Each number is 500 + 40 x the weight over its row's rms, rounded and kept within 0 to 999. Layers, rows and columns count from 0. Numbers have three digits each. The size before them is the row's rms in percent of the matrix's.

# layer 3 MLP down (transposed), 1536x384, rms 0.0292, rows 105-141, columns 0-191
101:507469398522537490502552528442446461515545533503456547542462486487612499507514570459528505520492448508448542494516519526536526571489449531460450492510495485456466485508481502606471536523558473497495503557408489492475509533476521466540537520436491523508482542494520533491473473518491429454551522506494430475516507472526554554577555515537542450481504508413478461485471469520494539516516494471483433547515488581458496468479500475493458500548553512491473474480460523514466459505495516392518500499535508451462474505520556578533448518555532485446526578468477604498522484542499558477
101:551441472455555536462397594474452543524527556468524459476448461474568493446512472480477476574466509534620478487441559479482472466466536463515553510528484508476527440461469473517498491511502507496513547477476568501490436549492502538499461503499453526525521558551449499509548451552569536450562429584511523463485540484500568571487505528476536500500476483500475483554492441551476530502606520473485502504463443571545504466474514455531492474561507496463455463521476511539510500487454472518439497510488544471556551539443511501494457525541534540548482453517521513495507471549443509539
114:543458456509526475455545507438510507514537504525476503524495596516509597543502468552486478429548534563520520519528546458502431454506485495402489496454468577549484497505526495457512507472549584484493446524550552511519496544533556519533527497463548483533410481489457496529471494447550488466480516515507444434476496490515404483515508546520480502515565418531472469541441499492464555513546486463495543511428457496477496489477496504521474585542386486516437498468568504454527451523571545556530482501462493460439523557557512455515483528505534521558504466487456499498460423471560538469
095:579442582444456429489538498527540485510533478522561556506541465424479508531489521529499507550409477462484498495466490495474442535536505443469477473481500531509481416522474521485478475552466533458471465500500471533510545515480542537513524512483539538478524552517478537483438501542548486461577518552471494445525519500512571562512535501399502468479470475547492451511434500478547500471530507451565481584622500502464504524467480475606467508572506491538451503505509455437539427491514595551561592495490551507518429470458453488466491461536517485516486482439437455548552497505564509487
100:497448417403458480538545535504445534573439497443562558530498458468470523452506520432519512472482508415503509514479498557444465463486440524510543460460518476524532456554508445517532505555495531500431428490454527500511489514537492518529492506459483539477458481472445442530559522482523413528524534454500451528486505425463479546464543506511434499537460482518514514536536426482490544503417515461507523550485496463559535488526502563503482526538457470472570470466511475451518471491382510458461535541572523549542530480491479518488525546558482504537492519506476486441475513445460422517
095:549520451452401446491580497503483550512543491436485494497491528476500572462540541549491521430531467515473464495544543516514524440554461454548430421431489434493499471502494472505486534501545445526515474567520510488501493507454470501503463499536522524478545546507488487489492416471523504549531498506520490444518490511412520533466548469494504558540495440477527571467506486497480500593427462498533524506537490542483537536608545500498529534532544539484472511419529443480478457477478503562504383477526502561532496523518469374554430536396525493493485451530456490460499523493529558527
093:510511491540517488531530448495473514475466527555517515514510561468524582443524520386524539512512469545469537467486445478568585474497493527522496502446430464473514456583529446522583515505459525482505557547437567495423476532483492541488539548523472472500457511474466462511499506499503521450496452438557448524403546529559522424506493520536416450499478513524470472439523542488448474478480532497496561433514492507506529548491462583520474503517475444491470518513506480507517488445500541536510515532450446528529506465504533443517462475547503458532567524535534437508519560554473502552
093:539483467513512562441492536502519514470481492532537478508508532464520507491494497447520507575452489487482498488504452461484495456490442408500503461425474479467530512451507480550457532458577495548378518495529461566482520480417552502531528468505519506481487557462444408531485493498457555528583494568487482580505544553521528466488542483493460555363571489418453444552548468608527436464534513511534430604487488484456517465503432459553485556478486454480490427486566534475558509445500413546513494438457520378475520527490392560486466482498529484527546507523508531511512480486561495504
096:503481502485498473451482547481514586455512490515451502524510503479506544484564511552466454495410554494498397558496514406450455518517505490437466489514494545534477451443573538490449478420456508543485553529489526513515489545530492507512464504506452519463522444473521479494494496464394498548507495522613527481544465480531458502555486436519461481457547515445488511528535485505619491493463554497499467402462501478546500484427460488492581466538492505556508507481521541466502437503503546482447524564480458526443522401502518437520478493476421505496460509535527512476548492530516567477
100:558515494457424471507425489575463477451473475463524555491497460464409418540492441545469570507497526508491525466527552483525517549573478490507508494444516472437563489515502447558511570474509523540542488507524471528462525516495543546513521488485528467527530537421531469492514470528496515456492493479473504527437552480500461481460532438469522523557437469444511512498594480549506478464491548470508469486481536519571560539490460432522518478457494510507477540442482531493535471489536499488499521495540476463471351538470517518478476538519437489486491540490487539544476474557448430541
094:488450504499489510476578482547504526491508520489522518478483500483559513536464474504539513444412549456502456488538504411480533548511452518540500556455536489537469505422488545519443520502500514497463540445510495534436438492433566520517464463476534477524539478433466523495547453512503486412502458620512514500606467566513464444549516557439474471481477532587456510466494471504469490489495500497536467497491566448534468475488416464492489480486538506536462515523514456497497410447516482490513461438493490554536519495550487475478517439423352534545526506568418502443508516510545503434
106:553538503470494453495496453485493519438545464511468498450460543504546429453548531472474507400483489464490453495531557441507499484471472471462477565529482476541561474490555500513520468551497518529513464560604456498502512501524518517450468452541538397414525519474488558455496537491481526502539513479534481508508502507489551486577530500432510474545473508501518576457535476493557465514485539493548521506528449485448480511484537466524446489488495554481463479462460565456510522580505490569446544508495475468540547549540524536491413460501538514503515465579447521483491505541388559573
101:594519498475589447522506467517441427469483523499480462553567553513476496506471519441482483528473536512578474468450467561459464480415521500569484440505487481523442459484510507467480479483430469489533519448463511486509535440526503525485545486536422518509470468506473591503494498499581455510513481482502460525509474490531499529562528471541503431549490418455405505444473415517545482511491463551491498465529624541504469479506484457501484510526491492518450448429465504534476565487455577485451478524494515543496473600539471511470467513491501478514499551471471401455541447462506524412
098:519499481504427499529515480541500509508520464436567439488490463406501592583492510523511443554534440513541466497569526559513523528514471428492510491564479511512535475368495468515495577451546460482435552555530518561520516497500542524509513446500530484543521521525487532471473528500493500425485523520440503467536445507483485517504465546506494517463600513588512449589563497464517480472531465520541519393511456485482464540549470505483565572488434571561571437530502493472501531456526538544507459474493419422532518484519530481439508448547559514525448470467515525585421450489456479529
098:456504500553442521526457552525462555471437459477553488461531397573462492425451487609568455429502480504532542482476525472461508479565561489487492479491463527531537497475414512533492538480468464444461493443421461433494521481518546496490519475505543530451489529525484486509521471468527471508521551479436525524519518428479472479523475530534553519480482456502448511445440470443525514480584489488594486505487571512539512497449446503456508544593421509518527460473439458488501500453502486402533461456581521468489578480483497507529559513544506491515586472582547523594518498486465513585
099:520445532416476521481583510540466541510467509499475529528590482535465481425546567539444494489455477489476445485530459530432521468539507449550494468546542543442528579486531452510502508521528489510533559502477432468491471439545466564544526425475533511540507511497555481474511506516418475512486440526560506455468424418517536592449534504523564406488479507531503541454479476491466509598504555548492491577498524545566472471481478461461506497519508476529510552515493480519522482477534528477450469458487452479473590547544484443485515523532491437537481523402498469434473489512461514499
096:476557468529487520426540507546513532507478514529521491480523491499563504453481572497428474443541479526476466506487505463475522489468534503487477550473522454556501582486463506477492539577527484444497493450443476470457513497506480523455451486485467563388545565509458603472514535449495470501440518537546529533552524511540523460549482481470472478480478554499544443578505506504491588479442503552467536503433549528570517519537509515559493545462496468511458600465529505483488443540600471557523506589544503555512508506492529502499508438486522533528573528525500450530540550479485533428
094:506590573499539515477497467527478543519516500474432491479564573556466564492490474582569472453492514453496412471489429475533502531514484474509438565483483424464505451515490468458524544496569436499512457439503487538458556499463444480507440491466496516501520461494447529507523569429441539511483471571586522432499526473575476459485484557559542475533442504529562542484528498523614485548459469461547498441530562489557513507526492494441537524459492497519433417447430504538502521467532447445473447472462428445504590438504491518494459476478592389476484476459472510529581451535474467500
108:559394510519450559522535430559472525519443508520537463519540483473519535448510505557507531466563491530422563468530539426504473502558492455565529490518571522526529516551556504499496513467493422497526516509553473487507525460531489479519473471434481511541489526509573502440582534512451490440482449472562458448429478482445502432558488496508521444511401429533433497520449511441420507498499489480548459537488496515525520423512521524521468514512566437503527514531496451518496451462528517477539531558537528484495555536455463557485473562525447546529512508433526521510489500470445551475
085:478424432552458584510471448519566495454611434500523468479522489547508494459446583452519467467544516534497564480543534541480478472535536502482540485467443582451480444550507552469612498439471493481511555504575505525525477540445466494419556456596477508494537495464462504586518574489540472461475523470496528514459537514426525497530497532510507538469477491535567496526519478438515516580490471470594494406431530522496529472441429506463530547569432468515490564446536509511538528537503486486446493515500484489495542561465508573503506461482460436499449511439535537525534455403526485508
097:508534484463484455528544592553485537491472523523387530521486463476519494491463515513535474507504385554478548462472476481500487518471509526471428495481450461469542555544545468489532493468558451469524478497538430500518453522544436581595557492534496500575444451511471494509499498468429605486520515419558501539538546461498541455562488535511486490554467532488548446579470531542561460528521517461475447506464459513527500510464435541470488449431505465536508451434474510533498478577445472462552497442525531421590483567533440480505424466492504571432480531488496506464589458488482481513
101:572578530542523504565521505481515461453421528538532535538540511487521499443437536486460428513483566453512440535573500494428414525423558576437506493558551544525514519481552568600472549509476532569559488477474545554509492530453519545417439466514545443590547472532493543507440504509573571492512511461476535484528500533490565506522491508444462450548536406605559489422515523485398507508519466489485488455447513428470483482547472441438592489507482503488480501474544470585518519544509531490543507472471473535516532503481511462544507477456489524504501568458477501485573486449463511496
101:491475555507528490471497516463484531555554521470434440421499530560491492502555531492453497520576501481562546540542525510523545521465521482495569436466535513533521540510482455482484479518455449545503481431514520535531485499511536586473532499549495513539524443527521570530523522413541475485419484451466559555499487497489517464485525491450527510500497515576473565493474458442525540597439476534492527462495479477458512494526524568445520497488540536497503522511545574465539525490505587480470491437515472512469530483466532551515571569519433432482499441463563515497419483514510481522
084:577445591516478542495416515429565512538591454543527446509527481502536507502532583420479516499475484463564510478482517509487479520543538550511526476533496501500567536505474533504487457552474508554464556475411537491479459484559506531503500516540476550511439462542424506455516443454497517498505482485529415466475482445495510491594489495421431484526537538482588533517519435447543485498422554471546492413565484568535470566583587486523504507524481495460534465528506511463523490497502524523467519519555588510518542480514513513480515473556587502437539547568493555475544482515517602487
096:505500439459457525479538568490570540457446522502477433462501542505573494457420525544481485449474562517485533504505446548489497453432462499532562530495554513517524504593465531478502462527463567462472508534612444567514512506514487480465534467549490571509463485531551430526490555496475530444571545498514394492514473474480516446452485519450539440417580562474548532565511555437458455546491481486520500468454496511439538563528478563571539500470471463475543634562476520519537484503500485475507502496547471511476486430495556490508527501531503513491453446540437458500438448503414454470
107:464484415496469503477423535460523447519514496506460611473526519466511507557514418533421445535510526506544455447537508459506482553505471484515435493553532521441570512446536474478490495587515401493488518642470462538452477528501499524529497510532546476536550489552460573493501515494567553493535518441515518506505531453464542451552518482564523483486506554449464525501502540477537468466515527535491506441470522519502520549520515528465517489452484462469596500452544535554480502445444496574456514471478544468526476506514448493491596495446484526555519526492430474514479534502462466491
107:445489503509492573514504496451424582564494542416541467535409529526472546508526538462503507531497456477466490507625507496561508438489458413523471535490414450464601438525516419500536496418494429443533461488437518480521444519532500513486518452475498524480463502505486458518536537502487534469560473485484449510497493456520464482429570532505549505517555515505485547512535455453476483471432494522506584570485453527549544508446515482508552515464512530549485536542515489491474561549514473538473472486458510451482546500531503453485468545471502525566510483495537412564486455539532452500
090:509501487486459484482529457488482503475478524491536504445484507544523508459563443518517447613465525521512494481551505495461452507502500480415488542437457522515542479489568522469513531494566510555459529506406494515523503531477591548573489477520554358536426536542516527406516494428534515515440493468466507497459482470469487475507505528463549518542510626483439450503518462447481490512513492570459427469416512496614523418540497482503476488506503532514456520489540498434491466470458538480536434502590564469503540491572523541548468462469490563486455455583485485494489573506536551534
130:485480560490470438572467467443515505413494452463490405554481485514446499491483482503563499474543422505534502545517564512421495466501483443484558540457458494502444467533493531542519469479451546517554485497493499485544510557494509520579478484559535460585466538558497465489492464522465459570508519466502450470546550433499515533502533537399512446506549481480480466514490502469516499503512500540531567437477498493547473507548541584487519496498446464482516476537417578544502500532509463554546509465497539580502503535431494435545487397456448475482504509387527491421480455479535436524
098:549483500483492532497505552601505488507501491503497482459511482566550457423523468557460521566510483475516513478577457480502486540535543445428488477504483617530456473555464558509509436526511483538536564488497510571513507545478482500484502517515569499490466470532422556471462500412435427485530497536464457547508517531409462477507510526544491464566582494466502603497478534526472460486495528518507477466577524489476459469538442554460489465500496507496515477493499496469555488522519511514412489493417514514539529430503478562482435498565480462468554514555537502537525504526579534466
100:509483535562443423496512475583520521527467594475534532524500486428455528540435463512549467549482439522515581373516443556561481526503481470492497537532534549541622593618505428494511475506501480537565531462509488472430492469497487544460512505480513540510415464481462549551504516590535501546514462486495464502463511526512462429526551543523520492505444414468539511489537521595539504475496571459468535527503495503478526424449572488544520548524514468562431532533526480483473562522434525482511468473458472490509481420458532513530518479485487463465529542523456573489492485483514508529
092:498419545459519555452553481558457448441498570478492535524526502537503515491492444517522455490511597461531467512548536455554583472469497552476532532489522509442528488429524484511420542507499484494498519442493419515427531551549550557475462497494553445553531539535552483554537511479481502483481540492455541531507430521548494485491450537506562491496496549454493508537498523454506510471469492424530476482481542519539543426501431525470509542525507515554520497474505549531522492589571562475465408535480490499554492513538462527413510513516471475544504454454458521508517539448512416562
095:506522411484444477518554503445494496504487465548581536558471493573437501520479467418512534504503460538519409440498461497494559503551489532490502538505466527576464446422554552549425474513491487527540505490522457488539455469469440464468532511491501522511539497524567446457467516491536458551483467422519498498489576494454500424568477560495500464499508465530467456485490449487474528562504505452498453540508493487537445517484546516573460518453503505530443498462490546389511482462516515511456559439561524469494551521575549574513522463506486525436435497450579493508507527490548442481
093:428461518530489525505512491471458557529524492424511436523583438576547460488421513594473470480540547497501452444535557508418434497515483518547522557479509472467452498524502511461543509515496594533453501435517571478494464478498517461543498520485512511523464465454575494426453520525562487508458479471500508515469432507515565527521457476504531478516576548511464530475492510445498492508532446558454438509518492524381471429536526513442507434533456499507497582519540527467504502502514478545448448531553477495527511451558426388484533470513476474494573554521452521511554470479539455508
091:503542540488445517497576497536513528493588504461481497512469488528499527400520424601510446494404508487485499438486453477466520528434508543432499515497453540526511539484424535456486561523480540554469490492457443549444534439479462485503492459465493502573473456490482487506599514544519538472462479555524499567459515486484450491438440576541551467430494513470591481468455479435409434508572570491515467476474555504600476498470488501492506526540533581499522566460531541491527492532549535544498538503544533501454421424525539490447487471558495447507588535513524534473542572454490512550
095:417539480547439530505490588497512416474532442523522477495545494563504548508445496503471460483524533523491469544446515446474451533489498477441510459538521499513445527417529521512524479469510499518495560540535466480486516547483475487492495509439473567556422498471445573574558567488581527585510447550479464508493503525457518508563547515553496488434483470512526405545527531502478455566491513469440474507479533520469518496512537503430475475481476534498527471455491535536478574526538466522504472409549506500512528513513472466525455536527479522550498489461484522401522596497488486467
089:581378485381460484525475457508545491513593568523509498499473521477424497529478526527480464434415454525527542510448494492495468557509571495506534517491412568538621468511478480494477515555462525481428483535524513544598523479479455481494449459587466511561533459484514505467501529466492526420520453520482490508482507511596479511472444458497494513491454436534542457533418466443476467573540538458537419566608458528447457497527484541557464498525564458555567469550485396475468537487495516514480465442554459514550516545571453511529480478511469547515496587520500483455482482496449475503
# layer 3 MLP up, 1536x384, rms 0.0635, rows 106-141, columns 0-191
102:412527569522509472509547496496568565507517431499520517547468536482445547535515462459558494457504506521529503485470483488528436480465524511474597491527522528482504536475483458535517446463449445531580504517516551502467525436501449576498489519468511517474433565481491564506476424513520540468469437517491524458511520445558479530511534516532492478546436525492451487463464489497458482521480466420461537405475517504579513463456540490514451501490485505577542589494462501616521492431524541504525497500501462509500456533473520465542485557530534521544498462472544488508476453479520559413
101:400577571482597467514508431514426518447441504498464542572498464488502482517491503416452497511406533493448504455503494509476500568504531525449527450504470468500534491480470473452501433458499501590480510501472632482544573555554505483518516480538543451464465497518514588468525539462529454449454523412443541455538477464464552482456457491535561483488544533535495485546574487486529465487468570457447490570487490517532473496431483485423484510460501491504477482523478554518455429486531475511485515519495545422453553481498452506506515562463614427470470498519538468464517525556503514494
104:459533503491488518548535496448527547504504482527474425486496477520561469446502450554494535485449451475514464560476495502530530431525529444478484483507445471511597510539480439452502465506556454411534471405488472495512512509452490525465488555426450485536512422468493559478505496550547474513537486465478526522497489470535529496484524489462441512517547540497504507548475516514496460522459481511444474477545522494512491554522500444543495580570502484496530544518497500531482492481458517476557492454524490520472474477555496487498521540543608562513474510574536410442473527481523472434
097:486509503477479449547530516504461484422505529480492516530445510476428457430517480463480429516474539453506436501474552560491503503516496485522495491517571519469542447518539463536473445545505537510538477431552464489465527475515563513573523500468473488507431465511492504521515465425523551474483478473508528520467442413496488494479466542451430505491467519536496547496493475497486484520481580491566550582490502386536562512531495526465513560438516478482471521443542509478548434625481495542517517556460489513465571489480514515491523517501555605577514499540518478482524444436466421484
095:522519507510445469485456463480510437489502569529520533527523544485609527539460503508480465511416524430474542489476532598520457467499428543496500472481405506484475492478519492506494536490498505526510510499477486513528434488462489455446543516549472613479475514590522533440499437473512561501557471528518482505452463457512438507527524458567483563469520579466536503488513455513491523478483463502462515532589591439488568598465481463490466484515538487520500519470527543503450485528510470484514515537502490502501470479528519504488524528464507543435471478517511460479560501622570488549
104:591451513464566470529537487435536477517457477534490521554436502516444513504501479513519512469491464419518444516551458540575508444511550588482511483520512479465575454519554529533459535523526541501448436549464544531520509437521524471486509502503496515506464493428540488493533477491541475472458532533482535591466463496519520544537507511495523434480445548478456524416479506513444495466506549492498433526475580512460488448553471584514483520528494447559522557489467455504429461412499484564598491504403505495580502401466463446472495481566469423472497472541550456532490440582464557504
100:507516521522545592488479432456426532500465597524537513511483463519545559450503521493622447512585527444495485618464537530494514515472499528577501462504516539504552522579414509435519484473501478512526494509516559464518469473503492480441546527508520452415476435572503519557536533549518510500570492535499503518502490526553522532505435523463511464543496508488519504507466489548417486530503533450499520542468553439414505530467535464541613522444535393487481554460521537511424491476485482474476429465418484517473527483544514471507482512480551488436555484490507503500518478483522488531
104:533559462531481508496543488504544521557460524563468547433523469491566445542439457533557501524490548514522512533555457495447539494510475537421569471486440515506510427507564461478500567454548437438501512476514585525583540436458463491454454498502541465456490474537557521529478448516547475506477465540571491502503516487550510527535543537552533512510474413544420508491488533486468472510451544542474478441468455522496539510477517479507403452497479527499549546582498511429536475474549535463509485533564468546474521449534517577439488510554497460474458487474519455477475483481416505500
105:514543447501496479476503594434515536470444465517467517498510472484459542503529538489458474574469543528484526469534613501473489499512542495542560485449554508509520504501524466479539465489432434544564483502494386536460481469489417469480460567516536476517552486480490507484547511492547482506448505479453457445445493474505491481531529487532508435509444504541542497540484499523539544531523572438454513465518491458523491463439494580506530448535429458468409517520477441593560496468474556467443526549531519534412492515506522480455479425485508527524461472592524506504500485476540438447
098:449571490478483602495466508519528489517465554488568436450473468497537527597504432512527527481464461480502474522512492479529500460574453501474536483416576487534506534532509490439464459487450539422502554430535504482447482523505499519511489486511427379490491493544503464467517487520529602568538511474487464515503543549558558499477439515474474510466559574532481500568519523518574560516558448450459450442505596510495504470487408373525508499520533555502531552541482476452477511545478557488480510488537512464542482457508484565467443450487533476544445476483497573449468421516467508468
089:486472420545476478474517436505532535522524449379528541528509459470493533542562498483526542478507576550412486507486485476505476448528425538542537423498444539537483503486484480451530459490496541478479444522542521527462493504611551539542517547457444520560515544457471541507485564527532535503558528519510510477478547462487440509472497504409551488479440490531470445574512498440447491483561521481525531472480483525477498425362517465529516472536542491523514590489496500522463533489505491485543512502476458442472465425565416491459408533489585503461541551448519560518450519527553468468
098:527463452505485420512506503484466484462455540442456499524590483529502488554483511564587487470530456491457484421453493460457514525495543449452509440445496458516481524422501549528451517427553476477432533453599438492522517440465495529474486492522517476472477496446522493535491522494547458466464468533519493526570510490506500428513451533531499516502441456507552424533462491528568501613527498473454478503514550489502541505560481445513553525548520594523479440477435465481474504504509482560524481492538493534475511521540521437517496472534486506552507460421501428487419467478477402488
104:488536440475492521432506506466496603460474451470456484512495480427454481541518527567480502504442447402527553511574543461460556463447529448462492495513480511497505464491529509587512570511348478426465555476580541488452497493546481434452567515450512499433418480483500536522521586477493477447558494466518554500520481497519504510502535530512493454479550484532487478506487520545498505519473559503504503457518569517469567458432465471537584486438431473495523437440420519505496537525525453547511493500446453515497521401451540557572500520555457497549480475484548446505473506535494450472
094:478541445467458546471381457541452509505519507446460447535476528549472556517488490518481509482497422450474550567539497466505509484493513465456546527479439518464499536493445483546451460472541467511480518497493590493503488550496458478495553462430477496495471438533558562561468533465474461496522510496539545526501429466501531566468523431482463571497515507463511542511488501568550464515461565463497513541499552474458507523508609478577541524511457445544545465418451435469549493478515482578446572476507487472476508447521504504564461503514468505457520511540454451553519425498460481516
098:476485520456535482445444507543436471544550467553490499508571524536498521428534484505486537502423484504509491507506533498511520468542488442461531522472491558502528498534523442520471493467442496453432426484478564523521532472452456524438528472493558542526497478476537555529513465491536543494426463569553525509457449484540543518480494523524550569501462417417401554526523501444528479537505540519549450508484488497571463457514470519492525512505412501518501456491505459492523551482509535494469542478525489498525531436514476527528499534505533441482500493486511530479489575488464568525
090:439503514484559479506548467475471519566573448502546470510471465498531531499427467485431535500545597440521491471518497455576534516508416491503496495511481409498516446519519520518461511514492516483529526505509490499534472533482520480496565484419504531554449501461469539506604481510546576398555519524452523526522509478491515456486491423414514504474457498514521482476489480553431450477514464493474495521446569437498554551522492475437490520474515505557543488589509447435488450451487476534477498483512489442482526525460428473505474454500522555383433536510529470493488479495513502453
101:514450488499460493516598541563574495545490418521523542473536534511480544487469458561581525434556561531510477522464578547479532462505548467551472493543538405504478564517436507471456542547554527496475454521474532561541483475526483511471463516440494459571471433397527503499395439509489539496513526580554518391466495529534522459521473482450472484519593451448503455549480447514536540479567554477511494433525501532532474458487512506414494480473423461495494477566498563473463553531462477490489446560529460468470540490457524493433483489485549502498505471467485559530524499586542548476
101:528524528503520462509529510472569481574511525460469537549467450547533463460488483459527592428493507580498540445535472479537513505465452469576466495492544550475552470464466549474473527455458437505522515501425573490460589501561444524514516418542576465545538487519461484565477524553499392543458566530465466529498567463497458507442456491549505557487531506520510580474499486493489495431506515490465551490522501484530556526513433487512507508519456507466481562454546503545495535510545437508495433537470550407473458485516444457577505475484532445470452510517547508513498454476499473461
097:533596434434539526494529537524502451540459524513489439405440492498509502459531524557501494477526555459513466472483450464483499498443499476428510536434524460452517469473512516479552503496501547489509475525562570486495542542529451460529473463369510536556512495515484521558519462465482514525472377555458535494514492534516555510522468522452526561411484515539475511571477518532544431445522447531576476456603508528503542449535545544518548531476502572515508525530477544499501470507525559495473519507515487490513565570540531515468459504479534512519495575471527437516547490494421467513
107:530529540478434435562469471536564527462476489477543486496555490445482481530496477511494452534542504511370528562408486454544504510458511479552479445464497515471497511505525536512526555434477432524460509487530498570445452528509533570493517545447482479448534453533453471453543496488524515455495567464509467508558577458566477407469506458527505507537504595507571455522486460495540492449479495499468477504459487529527509519494463520451499521483548475492428524429515553475523450482469543497542529432479500465535455482509463451587416482515448578540500538562551538466537451524513523532
093:448489490540532561499492509477480608442486512526559483487469508476510510495418515513452526527513512537520461475485449459438471494516494559529573489438456478467496477455443504542529518572491477470543502532559540561511548513529474498520484495499562533546473438485510484563412508519597549531504454483485520495472481474511478530498509453554490464511520518531505526489464444473509468487493524537479404497501521419509459499491485524474495553408513580504457556495493464508463560504575346480469476466463522508558539567541514501439522484541540470455527502521459467512544520522520538426
103:506464474404490565453445535532528509489530479470519533441420558496460524552512552502449484573436388518493529476482512506531499489442471493508496485460490468482505540540484498520505481537496485526491502470501574447457548523472484418519572499459597490510508559499606454483450487436509549533521488513541482529425462498492499517491585492529485433430505514505505516519386503563475516492410494591488502589503500550513523490491532522530535519565526491495497455475493425469496479453514442459488572543523492483503513530483484471424531547480455516539439463495524530501467573471458420462
100:455460446484525560498519479467452511486513430521498519500505467565470473508515486492498511509464503521538584521478531446459493492519540475555449490504556499473512453540499462483461529523494498462491577532485497512510544486530464521535462505515543475414511532508509562467520525516541447501506553529500537461482514464443500509451555508562495549520461463536557485463470462483551519451452479504491561572527492575509553482458534459507480477512533539528482545466453489536498523508526516423475502516459493501556529453492537473420467598529482465433468432513517487487504462504324578511
100:494472480455431434512487476525555566514435445526494473519486512528499494433499500544502520537577461562513460478551499550480455539469510509489518468428486418494475500487506558521483465471477501498571546552552490408484470412597553517600509546482530500465521467459569527546519489507472490528544496562531577508528504454465413549492516539471488483437547456549476514530459516547521461455450492474465510511549536541399495468513572558532509490474491559488479499537482569553566511409544547492431445558458482459520418456537459521491500469428540581527475498484487471429469549488475425499
105:482491482521440526508546494519561495500483494556533594510496477430481544525536443502541491473463582451552569507447476523438495585559493499534451498494498506459538513416490483535509502525412503501503540565530537487431482503533466559489567518469535526466547467532560486557569463508601508500498513507528440521429491432521502489505505459545481512460520506527480431469431534491488449523492531505560516517439562466487504515492446513513467465487499461526534496452520533562445513435555450532505451470584506460516480503490437425547562536491507486457495524508436446534483404517445511475
104:437546572441505520465506424503428486468518495517558498414440531495545506484412433438618501463525554425480459481445458527482503597494461475492513504523437568548507499444490498497540470441500521503501508537544570497488451565536507471421536512550547474443475505503471553580538522475514462473592487474438532518492560541543462499465503477495517465536477534498477504442443502488476548478541527459495521468461561480548452522509438540484454473531532517523401540559526483447544510435486548432498479464515484465505503464650459531496510507483487556543456517530514540512480492516488437483
096:438550519570463452566508504550510462475481524515548587534466494502529465520499467495528470445489498517495542496466527478532489512486517438522509518497530571484443566529535537451505561510466455480497562495514558509500442487461526542483544506495564432492498492450547471553498491445459472425530595508527488428490511465481523481502542472485519533545520484494537503455524563491455524484630440456484498533452541458549485473549478478496468537519533520486525519499505505552578466457503441470463614481499500482453477407561555463549490499453507458511474445490445425526454447516464526539
108:493523553509423411504587450494505514461443438513495476518538471526525465508528483530515494453571410457478552558392495450507507538492532568527497516540474484485570475516510497569497501517497516484541478422528513508479503489493443474467512477474567469547480517498492554483589469574450530545545463444574533530522532516477536466549486502486520535463464544575480470489534510484519556587648490542504528531477469443487420466500526575494506535529427565523532502537432543492544458457531468505501521462474463501513504565526505514506444442492485461611481517448536493526512502542514518496
098:525499450513488517551472488426464506468518478482535506519547521483520522540524462519463534560492512488533448543474536516449466477460475484540459536443526488496512555456477467422530577528555569534501458513468510445444487483440439485506443568533555449366611523416512515569569471502482457513447528451490510404533512502477557529478489458505542500503526513529458496521527523467513497474502481508508504530500490482564456487449523518513493480545489448473588611492477479569525507576523512523477496582526503462436510476463547473520471407507493491519557476473455488533404465488507459501
098:459535580465483494495480439498504506493485510492518446524523517476504475543464583554505518490500485517502522432555467519464429540553538446522476515443608471519541504498435489454410592514492491530506489510443450488502511522539557473496422523490506493488419436522500491477457523479489465588490472556470522467496507476525465422529534499510507428430481482478502529476489546531491513508482501441484528491493573496528513378489480473550544484528468571469537451504500494479465548529510503552472518510461531557466485529480458429568447453544517483493450506482475487496441509484490494571
096:501519557471571529474451511510519485529468483446510515441534487467463510530571442529519554507559531560479457487484416453527503562508434523516571495522482453398513522478410506527503534445417488500479451470457469486534519587475562453491516444463498484523477491514492491524538449490440555506536515431484444599506507484437535548450504503494543533565512507520513467519456558513554541482550459482523508499495554487454555577563528549444453508401495490449527403426497544532553504509483444567501466503535526411513422553393625473524514518487521476447474452574516546471523543536497571464
089:507545463538482509413483510496518493515541458456537475442497493474469570465518407501425553458483537514528487538446637500513525528543536500553435508499460481548475511513450434467521526500571519447410527445528564526579469510513570578489490438505504510512504565431416497472501488597470477533494568480497463567474523595461519482516522507508515545500501522539466500572557503492502445562477485493512572533420460513533467502475550506571443508551446446519544479485524533491541510517438506504437516479530527497440499501414490547550525553479575519551425535524621473488483509501468436502
106:496572492465508492453425564531543490523505507467473465591504592441548497536446499587520479521523501614458480438484500458463537559469523489438507511491478466548512469527491451551523551453488488520494492545470537525465507482507535464482522500513459491437589471516502461465449564550570561444497549452539564488525579453544575443504511493464531469527511479464561546475489550507446467540429508493457498509536443624489482422515533454482552482495479421527513435532476477517461489420483460467493529538447474519504533424507439444548529549460483541505507461381536492512504544504480457512
106:475557472452531481411544459405527473539506514538542563621537490447567513415506530539546489418457539490440499442569405471556548524512527499480523551424511478496480543531528534473520540495511556495461555488526486480486445441525514453483543527510489513512429490500529476507557486571510451596500478549609476498491556571483548491567514428495492536465566500472469511507451473441491470527460443527472463490512528515596470510467477484513500540542601500463447508492551556488503526502497516484492548532517525502556542510461520475472572505458509535502490553494496552454497522473514482546
098:530501513528528447489494515506442478467474458521488488528546496529508442509500565540569428581534463418423491520493526493521497533500488442446562514477545444466466441504459476459460499493549515518507494543574483493488463560504479435477392535525508634601392482552509465512453492481450586466519559505569499478465477524492464414465499534456402482519450400607504497518497519530453478471479456552473467476474481476508506485458458514486412566500512553517543469548575498485501507530508492448581438502537458502441506543538513489429526500475553569560500612508507532530550512509543599488
100:481517533468457528516560509455507522516486484532489530452459500485477613513457489508528499462457412519512452483570553510550551518502455542504439568455491519530512501515466511491542551562505510470451603484485506481512559464504505462450438543487500436513505549545535562522526578553485454520485481516428517505531439500559532526516570454478537530550543493517483430541530510463516397485523506488497491530495496491467498508473569498527562486574462478451497462588464501501446576452549495606478529468464491500439474486549561487488429448515565505501546484475528521466479454447504478494